Weights of a small GPT-style language model, trained from scratch on English Wikipedia: width 192.
Each number is 50 + 12 x the weight over its row's rms, rounded and kept within 0 to 99. Layers, rows and columns count from 0. The size before them is the row's rms in percent of the matrix's.

# k: layer 6 attention key, 192x192, rms 0.0597, rows 43-63, columns 96-191
# q: layer 6 attention query, 384x192, rms 0.0622, rows 76-95,108-127, columns 96-191
# v: layer 6 attention value, 192x192, rms 0.0459, rows 32-35, columns 96-191
# o: layer 6 attention output (transposed), 384x192, rms 0.0376, rows 64-67,96-98, columns 96-191
k43 099:58 56 48 47 59 52 67 48 37 65 57 65 67 47 53 46 56 46 56 60 52 45 48 44 39 41 43 51 45 49 59 54 40 45 44 42 52 58 41 42 40 63 43 46 64 43 67 47 39 38 63 42 47 59 40 62 57 60 28 27 55 48 70 73 47 68 46 54 64 47 54 46 52 52 34 52 49 42 49 70 36 58 38 30 45 67 22 65 50 41 57 58 48 81 40 50
q76 106:53 54 51 38 59 57 62 40 79 46 32 40 47 57 45 34 53 32 54 56 64 55 25 62 63 45 52 63 48 70 71 37 52 61 46 59 55 42 37 58 44 27 32 64 25 64 51 63 41 37 43 43 43 47 45 48 38 29 52 67 44 20 27 55 42 28 62 53 37 22 58 49 66 46 60 65 65 47 59 34 42 64 57 57 51 68 53 49 64 57 55 46 73 50 39 50
q108 102:45 58 42 86 63 33 42 56 55 34 40 36 65 62 34 38 43 52 71 50 62 69 44 52 65 32 62 55 35 59 53 54 41 62 28 74 46 37 56 53 27 43 52 61 23 60 41 43 57 49 51 43 57 70 53 40 43 34 45 60 72 58 56 58 38 43 50 59 41 43 39 54 56 59 45 43 46 35 65 46 47 53 57 58 53 48 60 57 55 62 75 41 58 43 35 40
k44 085:59 29 60 49 45 42 28 63 47 37 46 59 48 47 62 32 60 47 58 47 46 71 46 55 73 53 56 67 64 52 44 50 57 56 66 73 53 62 42 50 48 43 68 67 45 28 47 52 39 69 29 41 59 66 41 54 62 41 55 48 58 45 40 33 48 34 50 46 38 47 42 43 40 55 40 39 45 64 54 46 68 38 69 50 60 27 71 32 37 48 45 70 56 47 22 51
q77 093:72 35 61 41 66 47 67 36 33 66 54 65 49 31 53 47 48 46 32 61 47 57 48 40 40 70 37 51 52 45 48 58 64 24 66 27 68 49 47 58 58 44 61 32 41 51 55 53 52 40 42 59 53 38 45 29 46 41 45 60 45 37 42 38 44 53 42 34 69 50 68 34 37 47 49 53 72 45 65 51 24 85 36 56 65 51 48 50 63 47 42 63 53 50 67 43
q109 081:70 53 59 49 50 59 67 50 43 64 36 51 53 37 47 39 46 38 71 49 59 63 64 34 39 65 32 35 48 42 54 55 63 48 61 41 73 49 43 44 39 51 59 53 40 59 33 48 48 33 58 47 40 61 28 56 49 39 54 52 65 35 22 23 73 41 43 43 74 45 43 46 49 38 44 46 39 81 55 57 49 37 53 49 62 34 52 57 64 38 56 57 35 58 35 40
k45 108:49 40 60 44 54 35 58 60 50 44 48 53 61 54 40 56 39 45 57 70 41 17 41 29 46 46 48 39 33 47 63 45 53 41 59 51 26 79 63 53 52 54 50 44 61 43 54 52 53 42 65 47 39 56 68 52 34 58 51 54 63 56 62 37 59 92 43 32 51 45 50 45 44 44 44 50 84 34 44 66 60 54 49 55 49 66 34 67 44 59 42 72 79 41 64 46
q78 116:57 40 56 58 35 47 54 32 32 54 53 46 50 59 47 54 58 38 58 49 31 72 86 38 28 54 41 39 36 56 53 59 62 45 40 38 68 57 62 43 79 72 51 67 76 57 66 33 53 42 50 52 54 48 44 38 66 66 38 45 60 43 63 37 74 44 48 46 73 74 51 45 68 56 54 40 16 75 24 76 69 27 47 53 28 43 67 36 48 65 38 49 33 57 52 34
q110 105:52 34 66 44 22 69 43 32 49 60 60 65 35 38 56 55 58 36 42 46 35 51 77 47 31 67 46 40 55 57 60 56 49 43 51 27 75 53 39 40 56 49 42 50 64 42 55 54 45 35 57 53 37 54 52 37 65 71 36 56 35 37 28 47 57 63 57 39 66 52 48 35 60 47 46 66 52 64 43 42 55 48 62 52 46 62 61 49 73 57 28 56 38 81 46 57
k46 092:44 73 46 64 52 41 52 31 43 59 68 50 59 55 53 77 48 51 51 60 57 33 37 24 42 75 39 70 60 51 46 60 74 41 41 36 59 47 46 41 55 63 60 31 56 69 58 42 66 45 44 41 47 53 45 47 35 46 48 37 54 45 61 52 45 62 30 42 60 56 43 59 48 60 55 47 46 56 39 64 54 74 30 42 61 69 43 64 59 70 40 47 43 36 70 25
q79 103:65 57 48 62 44 52 18 44 46 44 39 57 49 45 35 57 39 69 64 44 63 43 28 53 54 42 57 56 48 41 43 48 48 50 43 67 39 33 51 56 47 40 51 50 39 44 55 69 44 71 40 38 44 69 29 60 38 47 52 22 52 61 33 45 49 50 57 29 37 40 36 77 59 66 49 59 41 39 31 46 77 53 57 54 50 63 41 48 60 60 76 55 41 47 45 45
q111 083:40 47 53 54 59 34 45 53 45 37 39 46 52 50 56 29 45 63 53 40 63 57 39 39 42 44 54 56 57 54 30 44 50 54 47 60 52 39 58 62 47 32 37 49 50 57 55 62 61 52 54 48 63 57 42 45 08 39 45 36 57 61 62 54 56 51 57 51 45 54 52 48 51 54 58 40 49 37 54 55 49 73 55 52 48 62 43 39 24 66 74 47 38 68 25 64
k47 111:61 57 45 49 48 57 39 44 57 41 40 57 54 43 69 21 44 33 40 46 54 38 53 53 51 57 55 60 56 60 38 57 37 52 55 50 45 49 45 63 68 24 58 47 32 66 37 45 60 80 33 52 59 43 45 67 75 32 76 46 40 60 29 38 35 20 62 73 41 44 58 38 55 44 47 42 50 70 42 33 54 33 53 64 55 31 57 36 65 37 43 56 53 44 50 57
q80 097:47 48 78 48 65 61 67 57 22 58 58 37 60 56 57 55 41 49 41 57 43 67 59 60 36 50 60 53 45 61 66 60 56 42 61 39 63 60 63 52 54 75 56 50 53 47 55 49 48 36 64 67 45 40 42 48 35 49 44 44 43 26 54 16 76 49 44 45 64 78 80 40 53 65 61 41 62 43 64 33 68 47 46 55 26 52 32 41 52 60 46 53 64 44 62 51
q112 084:60 41 44 62 41 64 43 45 61 42 67 35 63 17 61 43 32 61 31 38 43 47 67 49 50 67 51 64 48 64 50 39 55 57 52 61 41 66 48 45 49 44 62 36 41 45 45 46 51 57 73 38 48 60 56 52 66 56 49 66 40 45 48 60 63 50 47 53 35 46 49 23 41 48 43 71 55 56 66 47 43 70 42 34 33 54 66 40 49 57 33 23 60 37 70 60
k48 119:48 60 36 62 56 42 71 49 52 62 78 72 50 59 50 49 05 48 54 61 42 41 39 42 28 56 38 50 43 58 42 50 45 58 38 49 54 32 42 36 44 63 43 34 73 43 70 60 48 54 44 53 53 64 35 35 53 53 46 49 56 36 57 50 43 56 52 24 44 44 51 52 51 58 42 49 30 43 72 68 42 48 45 49 38 66 39 69 45 56 49 55 50 64 58 44
q81 112:65 49 58 42 44 44 47 33 41 74 62 41 53 30 65 46 68 43 35 59 47 51 70 40 21 64 45 30 57 35 47 82 48 31 58 29 44 71 59 70 60 55 59 44 51 57 50 50 59 47 57 42 51 33 40 55 55 52 69 60 40 60 44 65 42 70 54 32 52 71 52 53 46 36 53 52 49 66 32 57 52 51 39 57 41 45 92 40 49 42 40 57 41 59 60 50
q113 100:51 40 54 38 62 48 52 43 59 51 60 63 50 40 81 40 53 40 26 54 45 46 40 54 34 69 45 30 68 41 62 67 47 39 45 46 61 66 51 56 35 47 45 60 37 50 54 67 47 36 49 57 46 36 61 66 45 56 56 42 17 44 48 32 63 59 44 41 50 39 51 36 48 53 47 61 32 59 40 46 44 62 30 55 63 27 64 35 46 64 40 64 47 54 68 58
k49 094:52 54 23 56 48 41 39 58 43 45 67 49 84 41 44 58 53 65 63 44 71 34 37 40 61 46 64 37 53 34 34 35 47 43 41 60 33 70 54 62 45 65 30 35 72 40 52 51 55 41 57 61 52 51 55 30 52 61 46 59 39 63 49 58 24 61 48 50 67 55 45 57 59 53 54 59 47 70 54 80 36 43 50 62 48 43 42 54 57 41 29 49 64 45 33 40
q82 112:53 48 37 45 37 44 41 49 55 48 50 35 53 46 57 57 46 32 55 56 46 56 21 60 51 41 56 60 68 59 28 38 45 48 68 54 56 34 43 47 54 29 48 39 42 29 50 54 60 62 48 53 46 52 28 50 65 23 52 43 52 59 49 56 49 53 47 62 50 47 46 62 52 42 53 34 44 47 48 19 46 56 53 63 56 57 44 47 66 57 69 46 70 40 33 37
q114 118:57 52 53 55 58 36 34 57 66 44 28 35 52 57 33 36 35 56 57 43 52 64 50 60 60 48 77 64 46 61 44 42 66 50 61 65 52 34 39 33 37 26 52 52 34 48 41 48 61 61 43 28 62 64 42 58 61 29 51 48 72 81 50 46 69 44 51 68 47 36 45 57 35 45 49 39 43 47 65 22 60 55 53 68 38 49 56 54 45 64 54 57 40 39 35 45
k50 094:42 56 61 39 60 40 53 40 55 44 31 36 48 59 52 38 49 61 22 55 50 63 48 44 68 46 56 66 51 65 56 51 49 42 56 60 54 31 46 78 54 45 55 62 57 58 31 52 74 55 42 52 54 55 35 66 53 51 32 48 43 25 64 44 50 31 52 65 29 57 65 47 69 42 56 54 61 55 38 37 60 48 56 63 52 52 58 36 37 36 59 46 60 35 72 55
q83 108:60 66 70 56 65 51 63 42 57 71 43 56 26 64 52 46 39 35 45 62 48 60 65 51 33 49 36 59 52 51 67 32 50 33 45 53 51 48 46 37 39 40 77 54 48 60 46 52 60 35 63 56 51 47 53 52 36 57 55 60 42 33 49 32 49 56 59 59 56 56 75 33 49 47 58 40 43 43 38 40 63 49 40 66 60 57 65 34 59 53 51 51 54 44 60 32
q115 088:40 48 46 42 53 66 58 31 59 72 63 54 43 48 46 61 49 45 29 47 50 60 71 47 52 65 17 51 55 65 47 47 42 53 65 41 63 48 44 42 65 40 58 48 42 50 63 56 66 41 50 54 39 48 54 39 62 54 44 55 46 34 41 40 16 62 51 20 63 50 54 40 67 36 55 39 59 57 43 39 52 57 54 34 49 45 56 16 51 63 29 46 41 43 41 62
k51 111:41 70 51 26 60 57 59 44 23 53 64 39 60 46 37 53 50 40 56 60 53 38 29 33 28 26 38 25 44 52 58 61 33 45 47 40 47 47 50 50 55 74 45 47 37 48 70 46 45 45 60 44 29 47 60 60 55 50 38 35 67 43 50 63 57 51 37 40 49 51 45 50 40 58 42 34 57 57 42 51 36 56 46 48 57 75 58 50 81 42 80 55 56 66 41 21
q84 093:62 57 44 41 31 40 46 53 66 24 29 46 58 38 50 58 78 49 59 37 51 42 39 66 47 50 50 55 48 55 49 55 37 36 43 61 46 49 44 33 65 38 54 56 58 57 56 40 63 67 55 33 53 63 50 59 83 27 53 45 72 57 29 65 48 50 39 40 39 28 24 67 58 58 55 63 29 49 42 54 45 37 61 41 60 54 44 57 70 48 74 57 23 35 53 58
q116 077:49 53 46 65 36 37 48 68 70 47 30 58 42 29 54 47 51 61 54 52 36 59 69 52 44 47 39 72 34 68 58 13 43 52 23 42 54 74 42 31 53 54 59 46 46 59 43 49 55 79 50 24 50 41 43 37 53 46 63 68 58 59 45 45 58 31 46 26 36 29 30 51 60 57 53 63 69 47 44 62 68 50 57 65 54 75 41 47 77 21 17 50 58 37 50 55
k52 165:49 35 34 54 50 53 26 64 68 53 37 43 43 57 56 28 57 50 44 38 30 64 48 62 70 46 59 66 61 48 45 54 58 55 47 63 49 43 44 39 52 33 26 57 31 43 52 57 36 65 58 59 44 53 28 56 51 49 48 63 56 59 42 43 52 40 65 70 43 40 56 40 42 34 72 49 52 57 56 36 74 52 73 35 51 08 60 53 56 60 66 32 55 29 35 47
q85 128:51 60 42 61 39 55 46 55 76 40 37 47 51 70 45 39 47 56 57 26 41 64 41 62 64 37 51 59 34 55 44 34 44 66 42 76 31 33 44 35 47 39 40 75 26 65 46 64 32 51 55 45 64 65 34 53 48 43 50 60 71 54 47 52 51 43 76 67 34 21 37 66 49 49 31 50 50 54 59 37 55 54 63 50 49 53 49 47 58 42 47 36 56 44 35 58
q117 128:50 57 34 60 56 43 40 64 68 41 49 36 55 69 24 27 57 59 61 32 39 69 42 79 65 32 68 71 37 74 62 31 69 63 38 71 48 41 56 62 46 32 41 77 41 52 49 50 50 51 53 51 49 62 36 53 49 44 55 60 58 58 66 61 53 29 68 65 39 31 45 49 61 48 42 42 54 50 65 45 49 49 64 58 50 47 43 51 51 44 55 32 47 46 43 44
k53 082:47 64 59 43 62 43 47 50 45 36 41 36 51 33 57 43 37 38 63 41 43 72 62 62 57 43 47 61 48 72 60 64 78 57 26 48 62 36 34 48 44 39 46 69 16 41 52 47 54 56 44 41 52 34 38 52 58 48 69 52 50 36 43 47 54 33 55 63 46 53 49 45 51 51 56 29 56 40 57 22 57 39 69 47 40 36 43 50 56 41 62 35 36 26 33 70
q86 104:37 39 59 46 72 26 44 54 67 45 58 65 58 54 43 47 60 36 61 46 40 47 27 76 51 43 64 41 40 59 46 34 61 35 33 33 51 36 48 61 42 35 43 44 42 37 72 71 46 70 44 43 36 34 28 63 30 26 43 50 67 49 65 72 44 37 54 44 43 37 65 58 39 56 25 48 71 56 51 39 37 73 59 42 36 40 47 44 48 67 62 47 30 23 24 41
q118 114:36 53 47 48 57 31 48 64 43 61 39 46 46 75 30 25 38 44 71 36 48 63 35 58 58 46 63 54 51 50 40 48 62 43 60 59 45 24 38 67 33 40 52 58 48 68 50 57 37 44 46 60 54 47 27 72 22 40 51 57 35 64 65 53 45 36 54 67 34 38 55 46 44 56 41 57 35 38 56 24 58 56 46 52 41 43 53 60 33 59 65 58 50 34 35 59
k54 086:62 48 83 56 48 72 51 43 52 35 47 37 70 59 60 31 43 63 49 48 60 51 50 40 67 37 41 57 32 49 56 43 54 47 51 55 50 66 47 71 57 39 42 39 31 38 31 44 55 35 37 43 60 57 52 46 40 51 74 60 56 42 45 39 47 42 45 51 42 50 47 48 66 55 47 63 53 40 41 51 49 46 44 43 56 47 52 47 32 50 36 40 66 54 59 67
q87 097:54 50 34 59 43 65 51 60 40 74 58 52 30 52 69 44 42 60 46 33 62 54 45 60 62 58 53 47 30 50 61 42 60 57 45 47 54 41 38 48 43 59 62 74 43 51 43 58 31 49 41 50 67 42 64 63 54 56 63 45 63 55 44 37 62 41 57 60 64 46 58 46 81 50 58 27 53 37 43 30 43 56 60 50 25 07 45 28 41 56 29 44 62 43 54 48
q119 088:50 35 53 68 65 62 55 65 45 58 66 59 40 63 65 33 37 29 57 49 37 39 50 57 70 51 66 31 43 54 54 36 68 43 37 54 38 50 49 68 59 75 48 63 50 47 55 68 50 42 61 54 48 66 39 48 42 50 46 58 59 61 47 67 51 46 65 48 53 63 46 40 69 45 49 48 44 36 53 41 47 44 74 40 61 31 60 63 30 56 50 51 50 38 47 46
k55 121:58 73 40 48 45 52 66 44 31 64 45 60 45 53 66 54 55 64 56 56 70 50 65 19 17 63 51 36 52 47 63 68 54 49 37 41 72 42 70 31 44 45 61 45 53 51 61 33 50 43 53 24 66 47 60 54 43 47 26 61 34 48 56 45 61 64 36 36 63 55 64 60 41 56 34 43 53 45 53 66 50 43 35 40 42 67 62 57 71 46 39 52 41 77 52 48
q88 103:48 66 52 41 51 60 55 47 57 34 44 43 18 52 62 63 49 30 40 55 42 45 66 72 62 55 67 59 58 56 48 28 43 54 47 68 60 50 38 45 27 41 63 48 49 26 48 43 40 47 36 37 43 41 63 24 30 60 53 51 71 71 50 37 67 48 38 60 40 50 35 71 60 30 62 76 56 43 56 52 45 61 54 47 47 48 29 37 71 56 54 56 71 30 42 54
q120 102:70 41 69 58 74 77 65 51 69 36 47 55 46 63 40 50 39 64 56 54 65 45 46 63 51 53 40 39 63 40 54 38 55 45 43 50 47 58 48 50 45 53 53 62 42 39 63 64 44 49 39 29 42 41 53 23 42 35 46 43 68 87 52 52 45 51 40 72 56 54 49 53 74 45 55 58 44 62 28 32 51 40 23 73 42 47 37 71 53 58 48 59 50 52 44 34
k56 107:53 66 60 56 50 42 36 45 51 39 45 31 37 36 50 37 55 49 48 48 53 51 51 57 64 27 56 50 51 56 68 65 46 55 45 48 49 47 58 38 57 49 52 56 45 41 64 38 59 79 50 50 35 70 48 45 64 52 52 76 74 27 45 36 68 50 28 40 65 73 50 17 46 40 47 63 64 47 48 18 50 22 50 43 62 48 40 33 42 51 70 53 48 41 45 51
q89 104:61 59 68 20 49 53 55 25 29 45 49 50 42 46 52 39 30 50 53 64 52 20 59 48 57 65 41 55 57 65 43 46 64 36 64 48 76 54 33 68 56 42 51 42 55 51 48 51 61 50 46 49 48 39 54 50 42 51 58 37 38 44 55 56 55 40 58 27 42 50 71 34 52 44 52 65 74 38 61 59 47 49 51 70 71 56 42 64 52 50 69 54 76 42 50 55
q121 095:63 60 65 48 96 29 56 54 58 51 44 53 46 49 48 27 51 35 45 67 69 49 48 45 64 43 49 45 52 56 32 44 37 65 35 49 60 43 47 44 40 46 37 45 33 52 39 67 41 51 53 50 74 58 32 71 22 31 69 45 63 56 61 56 53 31 51 39 23 53 52 58 53 39 47 43 47 52 65 40 34 44 48 54 48 57 48 62 51 59 82 65 56 53 52 38
k57 106:36 55 51 58 64 50 49 52 42 53 48 45 47 56 55 43 40 58 32 60 53 54 44 60 61 60 49 31 51 48 64 57 38 47 51 45 40 70 36 68 58 44 32 59 51 53 37 62 53 44 63 44 54 49 71 39 48 50 53 76 37 71 67 52 55 67 40 48 56 40 44 25 32 40 37 37 29 35 52 58 34 59 57 63 59 53 57 42 47 17 51 40 61 34 43 77
q90 114:57 51 37 58 63 52 43 51 64 52 49 51 64 56 21 52 61 78 47 41 61 39 49 40 65 38 43 50 51 30 45 39 43 38 45 67 58 47 60 43 64 44 40 50 32 45 25 62 38 55 61 29 56 57 43 44 51 46 36 57 62 47 45 58 50 56 51 24 46 40 04 84 45 47 59 79 51 72 41 43 47 53 46 41 57 45 49 58 67 41 32 55 36 51 35 69
q122 082:52 54 52 65 54 54 50 45 54 53 48 39 46 46 49 43 57 37 52 63 59 47 81 46 41 36 40 20 46 53 56 32 48 49 30 31 44 75 51 52 66 52 63 75 61 47 53 39 67 55 51 41 29 53 33 51 65 42 34 62 52 54 27 47 76 53 54 33 61 37 29 45 47 28 35 66 51 58 58 60 34 51 48 42 51 39 60 47 59 38 45 49 44 36 51 55
k58 106:30 59 49 69 52 69 62 61 59 62 39 65 47 48 33 56 55 58 42 45 22 51 52 41 76 54 60 45 56 52 51 59 74 47 58 53 36 47 52 35 52 49 46 18 52 41 37 61 31 58 52 38 45 30 29 40 46 47 58 62 50 61 22 51 57 51 59 31 45 71 48 55 26 40 73 68 50 62 43 39 73 44 57 40 37 48 51 37 46 66 43 56 30 52 43 47
q91 102:57 42 60 54 58 59 40 57 70 32 43 44 32 47 69 51 34 47 50 38 49 52 58 72 32 53 63 62 45 51 66 53 59 35 60 50 62 42 43 36 27 68 50 53 59 38 40 43 56 51 48 45 61 31 70 54 51 64 48 34 59 41 67 49 74 54 39 70 65 64 72 55 44 54 18 29 44 45 68 48 53 38 41 46 31 48 65 48 49 39 48 42 66 37 52 46
q123 096:27 44 48 23 52 56 59 57 44 51 43 47 44 27 51 36 22 61 56 53 30 46 65 47 40 35 45 64 45 68 77 46 26 24 48 68 55 51 40 47 47 31 57 48 56 28 34 39 34 42 50 63 32 34 65 34 62 42 43 69 44 52 63 50 57 47 54 62 50 63 67 43 34 61 46 58 57 31 58 36 71 60 36 48 29 32 56 44 60 45 70 46 65 69 56 64
k59 109:35 54 56 33 47 57 57 55 42 55 53 18 52 61 56 67 40 57 57 52 58 55 63 73 37 52 46 61 73 60 46 46 60 42 59 31 74 39 53 41 27 52 44 40 36 40 38 42 66 62 39 61 50 58 58 58 63 67 41 23 50 44 53 55 38 41 43 51 40 42 41 49 54 41 57 32 46 51 64 42 43 42 46 81 63 70 55 47 43 57 81 59 64 62 84 61
q92 099:37 54 71 56 59 63 52 42 47 53 50 53 08 63 45 49 60 44 67 59 76 35 61 43 53 49 49 42 42 58 54 37 51 54 40 52 56 56 64 39 57 73 52 47 51 45 68 55 35 43 54 77 47 54 62 52 29 57 40 44 45 24 65 32 48 45 48 49 51 52 64 10 37 56 52 48 50 59 65 45 56 65 48 57 54 56 26 54 36 49 65 59 37 50 42 42
q124 090:68 44 42 65 62 61 46 60 74 49 39 70 31 46 64 41 49 45 65 47 50 55 51 49 65 38 60 50 50 69 55 49 43 65 42 64 43 69 49 40 61 78 49 38 50 47 45 57 39 44 48 57 53 47 47 67 58 62 48 54 40 46 55 70 46 59 42 67 17 30 43 50 61 54 59 50 54 55 29 57 43 48 68 53 52 38 51 70 59 42 66 50 51 63 30 51
k60 102:59 59 47 63 24 52 38 55 52 56 57 37 50 65 69 49 32 59 42 50 64 47 47 54 60 65 30 49 59 33 40 39 70 64 56 59 33 61 34 45 58 57 57 69 62 60 48 28 42 63 77 53 40 59 44 39 51 34 48 49 57 70 42 57 42 54 39 33 54 45 52 49 50 82 22 64 48 32 56 58 54 66 74 35 44 41 38 56 60 37 54 36 43 49 57 39
q93 100:41 57 34 58 80 48 46 54 38 51 43 63 45 68 32 52 47 65 64 38 54 44 58 54 51 49 59 48 25 58 51 56 43 71 44 48 53 46 40 35 84 89 47 54 54 42 64 54 57 52 32 41 33 49 72 65 42 30 48 51 38 37 30 52 44 30 40 73 54 46 59 34 41 56 51 52 56 60 51 66 53 50 66 64 55 56 42 68 47 51 52 46 34 51 51 63
q125 095:47 46 50 42 68 54 51 52 74 63 50 60 44 37 63 59 28 55 40 39 50 45 37 49 59 60 42 69 51 45 46 43 38 88 44 41 35 47 41 54 40 50 46 07 59 54 55 74 58 79 65 56 69 53 52 45 48 55 57 64 55 51 49 64 64 63 56 43 31 50 61 35 51 33 54 63 63 50 42 48 46 47 47 35 57 47 45 69 28 52 33 51 70 28 52 27
k61 108:32 31 37 53 51 43 52 56 46 32 65 42 62 58 66 45 55 59 50 40 51 35 45 32 42 56 18 54 48 51 44 39 55 63 43 51 34 62 41 47 47 55 34 41 42 59 63 60 31 77 65 65 48 51 29 54 53 57 32 53 42 50 57 51 54 46 59 50 57 66 27 52 48 69 45 44 28 39 33 57 39 57 60 38 46 44 57 59 53 52 35 41 31 52 68 31
q94 103:63 70 67 66 58 47 49 51 41 60 50 58 47 50 53 39 51 22 53 53 34 53 37 33 27 67 44 72 45 52 68 33 47 39 35 43 34 33 57 64 48 50 49 72 50 58 52 40 54 46 62 45 70 55 19 39 35 55 50 57 35 47 61 36 60 45 62 59 45 40 58 41 63 58 57 24 59 26 28 45 42 59 42 43 41 52 52 54 47 52 68 50 78 67 49 43
q126 101:56 34 55 41 42 39 48 46 74 26 35 41 51 39 65 61 62 35 37 49 41 54 43 41 67 38 46 76 59 59 53 66 66 42 66 49 48 60 44 48 59 49 51 43 24 27 37 47 37 68 56 48 61 34 42 56 48 36 27 42 63 49 43 32 53 37 68 33 46 29 68 30 70 45 65 42 40 39 44 30 42 50 61 47 54 38 62 36 60 40 47 51 60 69 42 57
k62 103:49 88 57 48 50 67 68 33 35 55 69 62 41 33 57 25 37 49 34 74 47 52 50 59 31 61 29 45 59 31 45 48 60 39 20 61 48 30 54 59 46 32 47 45 44 64 38 28 59 53 58 53 45 37 49 56 56 30 35 35 42 41 53 50 33 60 36 42 35 28 46 61 33 75 68 66 57 32 36 37 38 52 49 55 39 37 63 47 73 46 52 50 56 52 56 32
q95 108:48 32 27 54 59 72 62 88 60 35 67 32 44 30 65 41 51 37 51 45 41 42 41 49 57 49 59 49 55 54 51 39 53 54 31 46 50 63 50 67 46 53 44 36 63 35 44 31 41 50 62 61 52 48 64 21 39 65 47 65 34 39 46 50 35 53 49 62 28 70 59 63 51 57 56 69 38 34 71 52 53 16 60 30 48 66 39 54 38 62 43 48 36 68 44 66
q127 101:56 32 51 53 57 52 70 35 53 55 57 52 45 48 63 30 38 54 66 41 38 54 39 27 47 52 45 47 55 49 37 48 46 35 51 60 63 61 58 57 60 54 53 39 62 17 46 64 63 57 45 48 42 62 47 65 49 37 38 45 31 41 65 57 58 53 55 75 58 43 47 46 58 62 48 41 69 43 38 57 61 41 37 45 70 62 39 56 44 51 53 55 52 64 49 45
k63 116:44 56 41 39 41 58 54 40 65 59 62 49 43 47 38 52 36 30 53 57 65 48 63 49 56 64 61 37 47 50 50 41 64 51 49 34 66 58 54 54 39 42 46 41 43 55 37 43 38 40 45 56 49 45 46 45 42 53 21 07 48 50 40 42 58 60 53 75 47 47 52 57 41 56 44 54 40 35 55 35 32 75 33 65 17 58 35 30 62 33 39 63 44 58 67 59
v32 097:49 50 55 62 24 63 50 53 53 38 43 32 56 47 34 55 36 52 25 61 48 60 46 63 40 45 47 52 43 44 59 53 50 53 55 40 52 36 52 49 62 62 77 50 53 56 55 52 36 45 47 74 73 52 55 43 47 65 60 39 38 65 32 60 57 54 68 36 40 33 57 56 33 41 59 62 58 49 50 53 59 44 61 63 56 45 50 55 45 39 29 53 68 20 51 53
o64 082:58 45 32 58 43 41 48 56 72 45 52 47 59 58 59 59 58 51 67 67 54 64 46 51 41 68 47 23 37 27 41 32 48 53 62 50 68 48 54 32 74 60 55 38 53 73 70 27 54 71 45 37 48 46 64 53 59 47 42 40 63 59 39 63 60 55 30 62 58 49 41 64 43 70 39 60 57 74 33 75 46 51 56 41 40 60 72 56 50 56 41 42 55 31 52 42
o96 081:41 32 61 52 39 31 56 45 66 49 47 41 54 74 69 63 55 40 78 36 66 44 52 40 51 48 35 31 52 41 52 46 39 40 53 50 59 54 52 57 69 52 47 38 65 52 21 40 46 44 59 37 53 61 53 40 68 63 23 57 45 34 43 70 55 67 43 51 63 58 43 69 61 48 38 55 55 49 28 61 46 24 43 62 69 45 59 53 39 43 51 49 65 22 50 42
v33 097:59 36 47 49 37 49 52 33 53 46 52 56 48 33 58 67 32 36 30 37 60 43 57 41 37 70 32 42 64 46 49 37 56 41 63 49 17 51 54 50 30 59 58 33 54 41 60 43 65 41 53 39 58 34 42 57 43 39 37 50 46 52 56 53 53 44 61 22 59 59 69 64 36 68 50 44 56 52 30 42 34 48 50 35 65 51 47 47 51 49 45 52 24 58 48 37
o65 093:58 47 48 58 38 54 61 36 36 39 46 42 69 50 51 50 53 40 64 62 57 30 50 69 46 47 38 42 48 52 55 56 61 28 37 31 49 45 44 58 43 46 22 70 52 32 48 61 27 34 48 55 23 60 39 41 48 53 61 41 39 42 61 54 33 62 47 35 69 48 44 42 36 70 49 50 41 33 44 46 35 59 58 69 38 46 47 58 47 68 62 52 95 22 62 36
o97 087:55 37 38 45 60 36 29 56 70 36 42 42 44 62 59 69 53 48 55 67 58 64 69 56 33 39 55 52 50 32 39 32 52 58 51 38 54 28 55 57 60 45 38 42 45 47 37 62 55 58 38 64 50 66 46 43 52 50 53 42 59 55 49 36 55 65 62 59 45 45 41 61 64 43 39 55 36 57 59 27 54 58 58 60 61 31 49 60 53 44 31 54 68 18 39 64
v34 097:38 62 65 42 48 53 20 57 45 43 58 60 33 45 57 43 48 38 56 58 28 55 52 67 36 32 39 57 44 32 36 49 26 70 28 57 66 47 47 59 44 42 76 65 34 52 56 49 69 38 68 58 43 44 52 74 49 56 28 41 84 50 34 60 60 42 47 46 60 43 39 51 42 45 37 55 39 41 56 36 56 72 47 54 53 65 70 45 51 45 53 33 43 55 53 52
o66 091:45 49 44 53 57 69 52 39 65 60 39 58 60 58 57 72 46 44 43 54 34 60 35 37 50 44 50 41 30 45 61 56 40 41 29 65 56 45 69 46 54 63 44 48 47 57 58 60 57 60 44 47 40 44 56 59 35 55 38 67 47 50 51 45 40 52 46 42 60 52 27 51 39 53 45 56 41 47 41 27 45 52 57 32 46 58 37 39 65 47 53 32 19 38 30 49
o98 085:67 47 39 69 50 41 59 34 51 58 36 38 57 64 39 52 48 39 26 35 57 50 33 59 29 23 60 45 42 68 59 52 54 54 39 46 40 66 62 56 32 61 51 35 41 58 57 62 52 59 51 53 44 41 53 68 33 19 58 37 53 46 60 51 58 55 51 41 41 49 38 53 50 53 42 55 54 60 55 59 35 61 56 35 34 53 47 51 76 50 47 41 32 53 60 34
v35 105:75 52 53 21 32 51 25 43 65 33 70 40 79 67 38 56 51 61 57 53 42 54 75 49 53 35 56 56 45 54 57 57 55 52 55 55 57 53 22 52 63 33 41 64 56 54 50 60 71 64 73 47 38 61 49 62 92 59 61 54 50 48 52 45 48 50 59 43 58 48 51 46 66 50 75 29 33 51 32 52 61 24 51 40 53 39 60 27 57 73 40 29 39 41 39 54
o67 086:40 52 58 51 52 57 44 31 55 71 53 54 53 46 63 51 51 32 44 48 46 61 27 38 62 50 51 59 51 40 72 64 60 45 53 51 86 40 44 43 46 46 54 64 29 64 67 37 60 50 44 47 53 39 59 66 54 37 49 59 53 59 60 55 77 51 49 53 44 57 57 38 67 11 62 50 63 57 47 54 28 52 37 55 68 65 36 60 56 47 58 44 62 44 27 54